config.toml
n_layer = 11
d_model = 448
n_head = 7
n_kv_head = 7
head_dim = 64
d_mlp = 1792
vocab_size = 8618
activation = "gelu"
norm = "layernorm"
norm_place = "pre"
norm_eps = 1e-05
positions = "rope"
rope_base = 100000.0
rope_fraction = 0.25
qk_norm = false
attn_scale = 0.125
bias = "all"
tie_embeddings = false
parallel_block = true
init = "trunc"
init_std_qkv = 0.0229
init_std_o = 0.0
init_std_up = 0.0229
init_std_down = 0.0
optimizer = "ademamix"
lr = 0.000406
beta1 = 0.9
weight_decay = 0.99
lr_head = 0.00527
grad_clip = 1.0
warmup_steps = 431
schedule = "wsd"
decay_fraction = 0.345
decay_shape = "pow"
final_lr_fraction = 0.0
batch_tokens = 65536
seq_len = 1024
doc_mask = true
train_tokens = 448200000
steps = 6839
dataset = "wikipedia_en"
Each number is 128 + 32 x the weight over its row's rms, rounded and kept within 0 to 255. Layers, rows and columns count from 0. Numbers have three digits each. The size before them is the row's rms in percent of the matrix's.

# layer 7 MLP up, 1792x448, rms 0.0443, rows 1262-1319, columns 336-447
102:131164149143153068150146146136169098185134080059129130140144141103136123106114125105116114108124128155131034100110118122234114140162106118203148113166122128148124140097149146109192161141139132143181105097188120162184139108106114118152118088132129149134117096156153139145109169039097118157060148116138144090155102128144136135147114123152
099:126147101119092035143088163170134092146188171107111179112184119039161133106143159128090161102089101081142146107153136092179147094152094136105147070125186113117106134144163092140169126131157117077127163140143107113151177127155089096133109129110143157112086115152073214145138146167098112124161095105144091126160108125114157152093134096169
096:029172125144101162124143119108155093157126151170122122108098132160143152097064129130073151107088145076134112131139126174185149147092128140111159177119118143090177127166139103116118094185162132195115130149159140161102103097166078142111126144134062120172095096190115135119098131146134137138177125157088094147099113150094124127095146110082
108:115088179179077076122114168153076178116084126098156150128165153156102165151169127088135108106144116142099124165106149139145153137101128123137150159131177165112110110153140196192107124094125144130141135124083142172154113152096123132105102115123146105124175114127051174144139130177092091147092128181119139124136156099077056110144152084096
095:123114125086147077136113124214043164120150140114141109139153090152108108124184144129135085102133127160135099086143156100165189128125112168123160165114109156179150078122185129181148079158141161122137111180169173113137089128124130101210109171146098146154106124108090199122109187120135145139117137106108099155126153123113112142114150117139
097:111076095112108152149148107177116129137105052088138147130119181148122135148092159130155111147077162088111160145167161131110118187061100112116157094075099136161194133152143044141164110130146108102132133117134123140146110106158121130137161189130142139127067088161153146126175089090118146163174166145161106125137124161143104090120203151092
099:134139079145143109122089115087116157117080091127156140163144167127141160142153159111178130137134142123192151164176088087098129142125153174159164157018114161096118109142165064173128159150141125094138146133110100127086142169130129096077156141111112164130163110177085159093118156124056087178131106081124157103104135155082106184103109060138
096:134126162122063124147120137071118139125145121143149079094141154137115165109123077176102180085154097152085090076102168114213105119115147139126145156116116124145112160124159087154111076066089169073162078105109094098223121113120074109131052198123144131171169156151144149121124129126131159135097165161132173139139146133153063129125084166164
108:063124120109111097115110101093138118127150150081094175113100156130111163081115105151102151119109089149133081130070152087122125165108070131103186131171119115106147094120144113135185183092125168109100129077159085108137162167156126115173154085128130160178138056126136163095142090170145118195094142156116119101169171143092104137089118158177
105:134161088146121124187106112133200143108124138122091085166170143118150165099148094176138128141037103093125136194117068147144184194138123165112136111157130131169132176122151031147150095146088111143203070117130129115090082166151152071128123123076152146112190150126084105114161155145094117168095109090113116081161153129146145158099143114079
095:164131127118113107173169120078138126176118120187181114141170194105096066166195103151135158138155155159136137096137118075178164169136085106164122181106191153143176123206157157152175165128055139128155049150155102099133120096158162145102154131116172145109154107096153077132167145128132133118100099094140067142098154139162140118067156118216
100:152136182103129123118127084103181137098140106150094137170050126132099159084061136063126134126137086113132126094075095112189082092125133125140118167098086123147111104099166114171093143158064164190124137050201116139140125131077108114175112179172131144126127135130093162073091155176092111154160142212185098143110188148160135148105099132144
105:125086124156134141129079101150148166111142200129176112137128081052113064099141136105118108153108089131174101102110078082085127129138179140134130104096149095171133108087076075142181152150116092152128192120146147147077122093092145096180129169140106168162105124120087147138115155064108134121123159122169108110163153135104130169090079132119
098:159089136207160086157081182109139146104092076158199191147167113132111104116082187145140160126144126113147147096141129094078172102130094124156112160076134101143090159158126103154111137088120184099110161103133157112151118095117123123124135157121133123161149080227110119082155140157082127189078122121140206104109099071092152160095159131118
098:108119114097136111108117145126150089138139107126168121113115154132177156144112136147151205091137172182136086098144182112101083172123083079090164137084143105142150116184140124114195166136137187113103116142166126103208139107165141094148119097109155142127121154124167171136166091136117128091105124074173147129140132181149157135119147110121
100:131134186150172168186154179110173184133086085136075127120179100142168116104148126112104172131135136103142143098138126117183116119101106158119128114122157180130127145112127140120170055186096157104166138124102154147117077113122145148143066142149076149148147094098111128091154126143080050105122080122071137126123174110157104149165163113158
098:165044165093122177111088136090196111141097127129181104149156133158127120154097124068154142126083097163124090141169166070131110119123118068145094111111152140120109144197110149084125120163137116127108105199121151156142058110079096081111069142129200140104160093121108138116101093078118103152130120150147115162100126103092148166140138130141
098:133157133142186167111100124074104153161145118078091116080128148085093115132178109206093100101100171146191071149080139119149136169115126138087136123157121104122194123117119082114160135168167140124123081138183129155165173117146154151169142082110137135151145109147073079199151174131115095118116133094142196132125107195117127221125068130143
099:117145128171086125154130164142148106115097116150163100142143149196116081112122161121136127107101140111136142157153126183131105100165061182177144128112144134124164055118123122157113107132062202085186189113179082167104104145153114107131140184114134137140150083129143227092136165125110109138114140140134138076119140162074048122182119153146
106:129162181170130122226148147176155133127077124143085098112076148137083161087157150129087178104144117089139135132096174093164135138133108129158152189158184100149132084145089152181144076113111182163111212094163056133119143187125138134122100063165105145149107137147154159123078108099107124169125129136139172151037157162176118163120119160114
098:159128161101158146146154154100202167109102114149057144133142097097117078079070110094104168071090078167110057091109123151147139177134089153160164119118118132093047097180196078124094089158097135160174119131128138149096129160136156139082125143135076116107149149170115151122145108119127142115103122178117110091092132125153141111121118111117
100:103156155134188147151167085117141068148183127122146159081127188093121155096156107135128197131125100129125084060107129145113173205164110123055120091104120135128162117154168134091127114188071183121194107093188169078120112120171147095135064174128101136141147102141147078114217097110141160123130142114126075155126138146102131082115070162151
101:050134155134105158096157139161094165113088101133123149088137090138131142052133088108142060065043062105084107116098163127133154116197149125056103133117122142160143176088131175131128119102160151092125142198138065182123125136185142121130100123174106180167142116156125154048098109117117140112226079130110087087174154087078098135180158186141
087:173123177086175120082175116119135173128120139072147143086142146134185149110148141119132159113070125113135153143124136071140111142144121213120118108130144161079162066153129174091168142171167175162207097172085095201094086094133106107124130115159104155151083088126141120109124131140140153162124134087145192154066103144106131146105155111151
098:097149134112147143103159180152185097113112097142147112083174119150149111083199124128169126107118091185085150170111141135147171115071144153150154102125125116197091099201069108109168055141103138092098138108156148124153093134098119125137113106143149153149109135150151087109139117114082060123170116083111129134139099144111105150147179156166
100:186116216148082013183104119122076153133119093152108156069127166161117101129054143027171166080145130114167136141136085145124112157085131143143095157143113160123116074190173081133089102139067120086149169085210103112200111161113142129131101136073096092117181085088097105144128108115135114095143149146111154131151124107181167155147096080133
101:091089149080192130123152106090176164136142157129138168148089082131072137069109114127110141142148126091127148167126177096088114142101028135156134097156152131176136140075034135118154165231146179120120119139145105106150111124161070131164079180137099102149119110146146106114102105128129102198174125128121113134128161200157087133091131131136
095:140103145174105053138144139149168083113145106103166078142111170175123150130147133143167181116101127147166113128083057129116070152113110129112167142120112171106133112113142085182148116155138149100129147179073129151153049156104128073123088102153090104138090089184110080080141106107143117080134136161126114147146160122144077141190135078140
097:122118118093169104068175082181107161122134104155133114124087146098153157106159127138071079127154117122114070119147115152090188126145151116101169137091119147130107118136141174112153128114088115167102105133164128097118106143113143169141113139092173145171119117140125248100151109131111116115157128184141127125118164182114051152136086133149
098:126100149093061180152113111131142157134158188110078188140128142160131067140169083171093157118092157131159119182132127130045164151194090119132131101131118114069056202137143150098109114147089118136085093164149089097142154213171146132142109106105157100116116143137181086167159090164111083078087088122082135138154120180129115121161178127084
097:143190161120122142108187143163159155107080131172146164139096139129141103109166143102109100182063125117130120105173122162163115078138103150191166155078118147102146199109129103128162173104144159135131188127160120148138099119136097077099138208115095152145125133147161177067083089102126099130092091121117141090110136162097054118090138106081
096:094122092089159130118117095136067110172100147094064110138135131099128182127096145117144106131108115169099061099166174135137185148098148155106199165120168170159147184152127158086171139128181157191114154149147159103158147102131148126093117113101145077144110110133196141129078063173128110102147116114143087144150135170176124176139130051127
099:113110168141140119133144123107132128127157053174052132105145118107170117112127138108095122183129085149150118093160102135173168131100147158188164100127091162116084093138138126149144136154111149137087153158161075150154106174173080170152063145141133206157117105136116138118050189079124144089129183174119160137084171150046070139094149147130
113:196112169085111090170153137096207135136140157112121141097093156116089080129203164081108102114166136111164120128193151158105146115175115126163118099150154114068111110100146199156129143144052138159130167093120146104165090125120080118175126158146103164201063122148043121160170185145129102107135041087155139081168149141121114114154147137114
103:115141132128150086142150151110162072172116183169119085148111115073121178133063056174152152111164120099111141069087106156184108187072131065170091147099155105152100152129118104085081101165162108085110109148106147122143081114139119191103138093144123111107164101116081109080140109163096135173098144169191096094124128069161110136125129115161
102:170091174138114148154137147151139093106107144065182179174124138117120174130182116137123169125117164120126090205170139125135077173154105132138109127160205119131127091109155138157187101155183134121163190100156070116108161176154168108164137142131124129170082084152130129126108156191088020164160108153118047126156130204157122188148107025148
106:110090139158126062187139134130128148105101105125158123133170131171113112139115137107165144114029147144118120147121109114204137149105036084142115176093097137143095093158187139158122092120118176081166197155109112166091124069160122091157098163130177121145162114165119120119133091147117172173132132173111109099145114130118118114161122101100
102:124120135094155146144106141127145081152080148170076158136085091036132076110095161117141141113109117147145092181123171072129161119128157155197107137106138143120147143082074152087164143183210081139129148127062121122127118130122144086095169148129153123124141119184122142125174139096108170147071108119100134149070124108143169177063104073138
103:127137097083128146165193150129155108116190128130107096060160140080145143089084107131134153085146077169105120083164134143140114135069140139131117149157093179109174061124150143135142128161182150086096123102082168153125080165076027164073142149126064151175073134190128119103095143109109095101123103147161106108084124134111133165089163168097
085:112124169142131143113087151169166098136105109174086146147137115127121086139031214117172154122092096098128138160168116140135141125133120131183108137160142115109196138084123130097115114121129102105121115164121136130158103137193079099102116147174160124121130167200097231131163136130127099179161063159192101152102090182080168120076160169220
090:152087135150160158170127145120169149112094120088179176126103143128096150099150132106091096159109139145179121142114117129125130164134115134046115098154121183127175105163095094081141098130115177156156127125108157139115147053095083133134155130109118120077079110134119186137139129124024069107166045137133107149094143133121064074082174101137
091:118092150172099154153201130157140137085042147118154081070207182146138085156111105095126131122118154123120099154127070110161168189115069177136158154142143193179082056144148097116149156166141108098166128167157172170074109132158133110169111097098146149116134059112138133163126170103101104137078088170102069180113183121156120115089140094173
097:097112111104082168112190128145090134150100137138127095143182134183095135134087093073153158120109090084144073153118124077104136205036076131161130160080123208127127103132145130050118125152161109097100187130125121118125096130114102129121069167133108187131110144185149031099108135090142170127087081130135181129094161144108079126152135119093
104:152098162142125131162150141118175158133092141113123145091128135105140160072133121163120149133160132176153139128150131142124123169157159127129150110067114190054144115132117117148140044122091172110164144152128120141120077163088159118133128145121198162118139069198168134137138169118111088118180132129186134141083199139096103136133115174147
095:087180116171122071152140160139109147120126070114134146158119163088171109129110134110148104168135111133153143145126100073136112099122126152186108182179146172117112170155150057158154080150139166125125132049100192138092110080137082125104081142122107109134136162175138105092079169129124094100144112127125100096100153142119103132107164216140
101:175137170107116078067111111173099093148094109150188095143135094134223113078168124056106137131139120067206101133160110149158147126168164153154151138121119117130142124130112162139123092103099101184122114073148055128104126109160159141099118151154195126149189111139058147125075137135093122155161145158160126118110120117134114108133107160141
092:088145153146068110166190125137121131114120131093155121142095137119187118168150143165118130126116134108163169151165136109118204063125111129172103182156178138113113149102142106100116061117157135133168103131179130049121099123156095149098140086172143107126107115137162184151115149165161147131078099112106139137104086147114074134102114174167
097:106136153089167079090189115114139146121154080138152153055116177110160039174114153129126087073071142111181120090165137117143123171093091149118151113102131157136142109118122149165111106123106141089116180114131197104154108171134162084104125157047148148091096090150147067054173115131102153152131122126187165177115138180126141155133123176146
102:114146127150138102155091197155138151161103134077177093120070151144102166102141148127131138113074133069107100112116100116121171122129131087176148105162151110131215118120142149143107129152078160097170157140154114133134141165077116098172122130116149122168150151149187129120153136153071105157101197141127108134152099113104120167112081121098
100:107092096153148144176100089089172133120156078110197089134166143071130114113103150110169121135096157096123122194128119103132145159160097092063154177126107104100130104143185137157103158139155170050173144139138121128096147147152152128096111100162097108116126139119090210138135105165080102109157076104138073147160100170098129122177163096126
103:108146165094126153173154076109151140117142150097167112126167122107103119113160165116182116161133109116102089154097104137138148139059103139094201136157152074130130136175156160144195102109163121107105091161134188151150117124063047135123125180106151145145103083105163091066105158084134127096104053206102167139152086149071092132089113144138
092:080172150114156100159196167150133154151157157096144075138120106088118134146081174130149097092151114156119134085177134120088100119122123172146132111144154168171148089119154080119147072142177112060137153166120091181096128093016140134118157143078134170113162048124134138096114208137019069149100052168114073171069165136132113144128164039111
095:138173147157106134189137168080077094130153082168168127134124128129156115145113196131112106126186093112091135142153066158144101127099119163117079129091208104154128089141104120132130117164166128140132106120159110107100129124131113125131103122124131125115135142109101087142135102193139160095115111157120152090094080135164159124180105145098
225:108080125153077132115203095097173112116132105100143123137138136055148083096127124126098105105100098151117172124175097110117146130181120157126191159138190116118141068126179155124150086157038108146128099120121174148163091124063147162115090098138176181118148079200111113106064123125152126200142131152108150127181143158170099172156135119157
105:118149086145093086165141139107123146087177113061155117130142123107129129136145139155095145133133150096139164140153076137218132140146128143123152076096152145107202108105155133121154152108124144096074117122123143125150117161092123146121108163128067115083062129179143144134160151115129174107102080136168128099131125149162146134152178152140
095:133168167081154108095140193167126119044156175157126094183096117150069130138099194169163171132118102124128166164111177119110208106145129190185131128080106119133197118110093174150144131141116137112130102151129081138187091132143158171172145079142091156122168119193129082136158146164137109091076145144118117138080087178113083174092140123182
103:100135136083131097165106159080125097132139136139112129171146113134100132116056095181072153101139138156107138193149132188078109181075095120124141117175118138160136096183156195115149132147193179093147118088124089124127136160125130114166119166132119124138163093136175102117184122175034157100162115046125195080151143153236132183087163092189
099:114098179101196160127132064097121097162081123167162114118086131139155112081145188138141114173179165062222129097140132051145094122137079125145127134124062165131158119138106196170091084097085163159152098093148083079099110121095111107144030155168106130133121094129094160091086141147091111169142127119195057115142155143090076164143138140205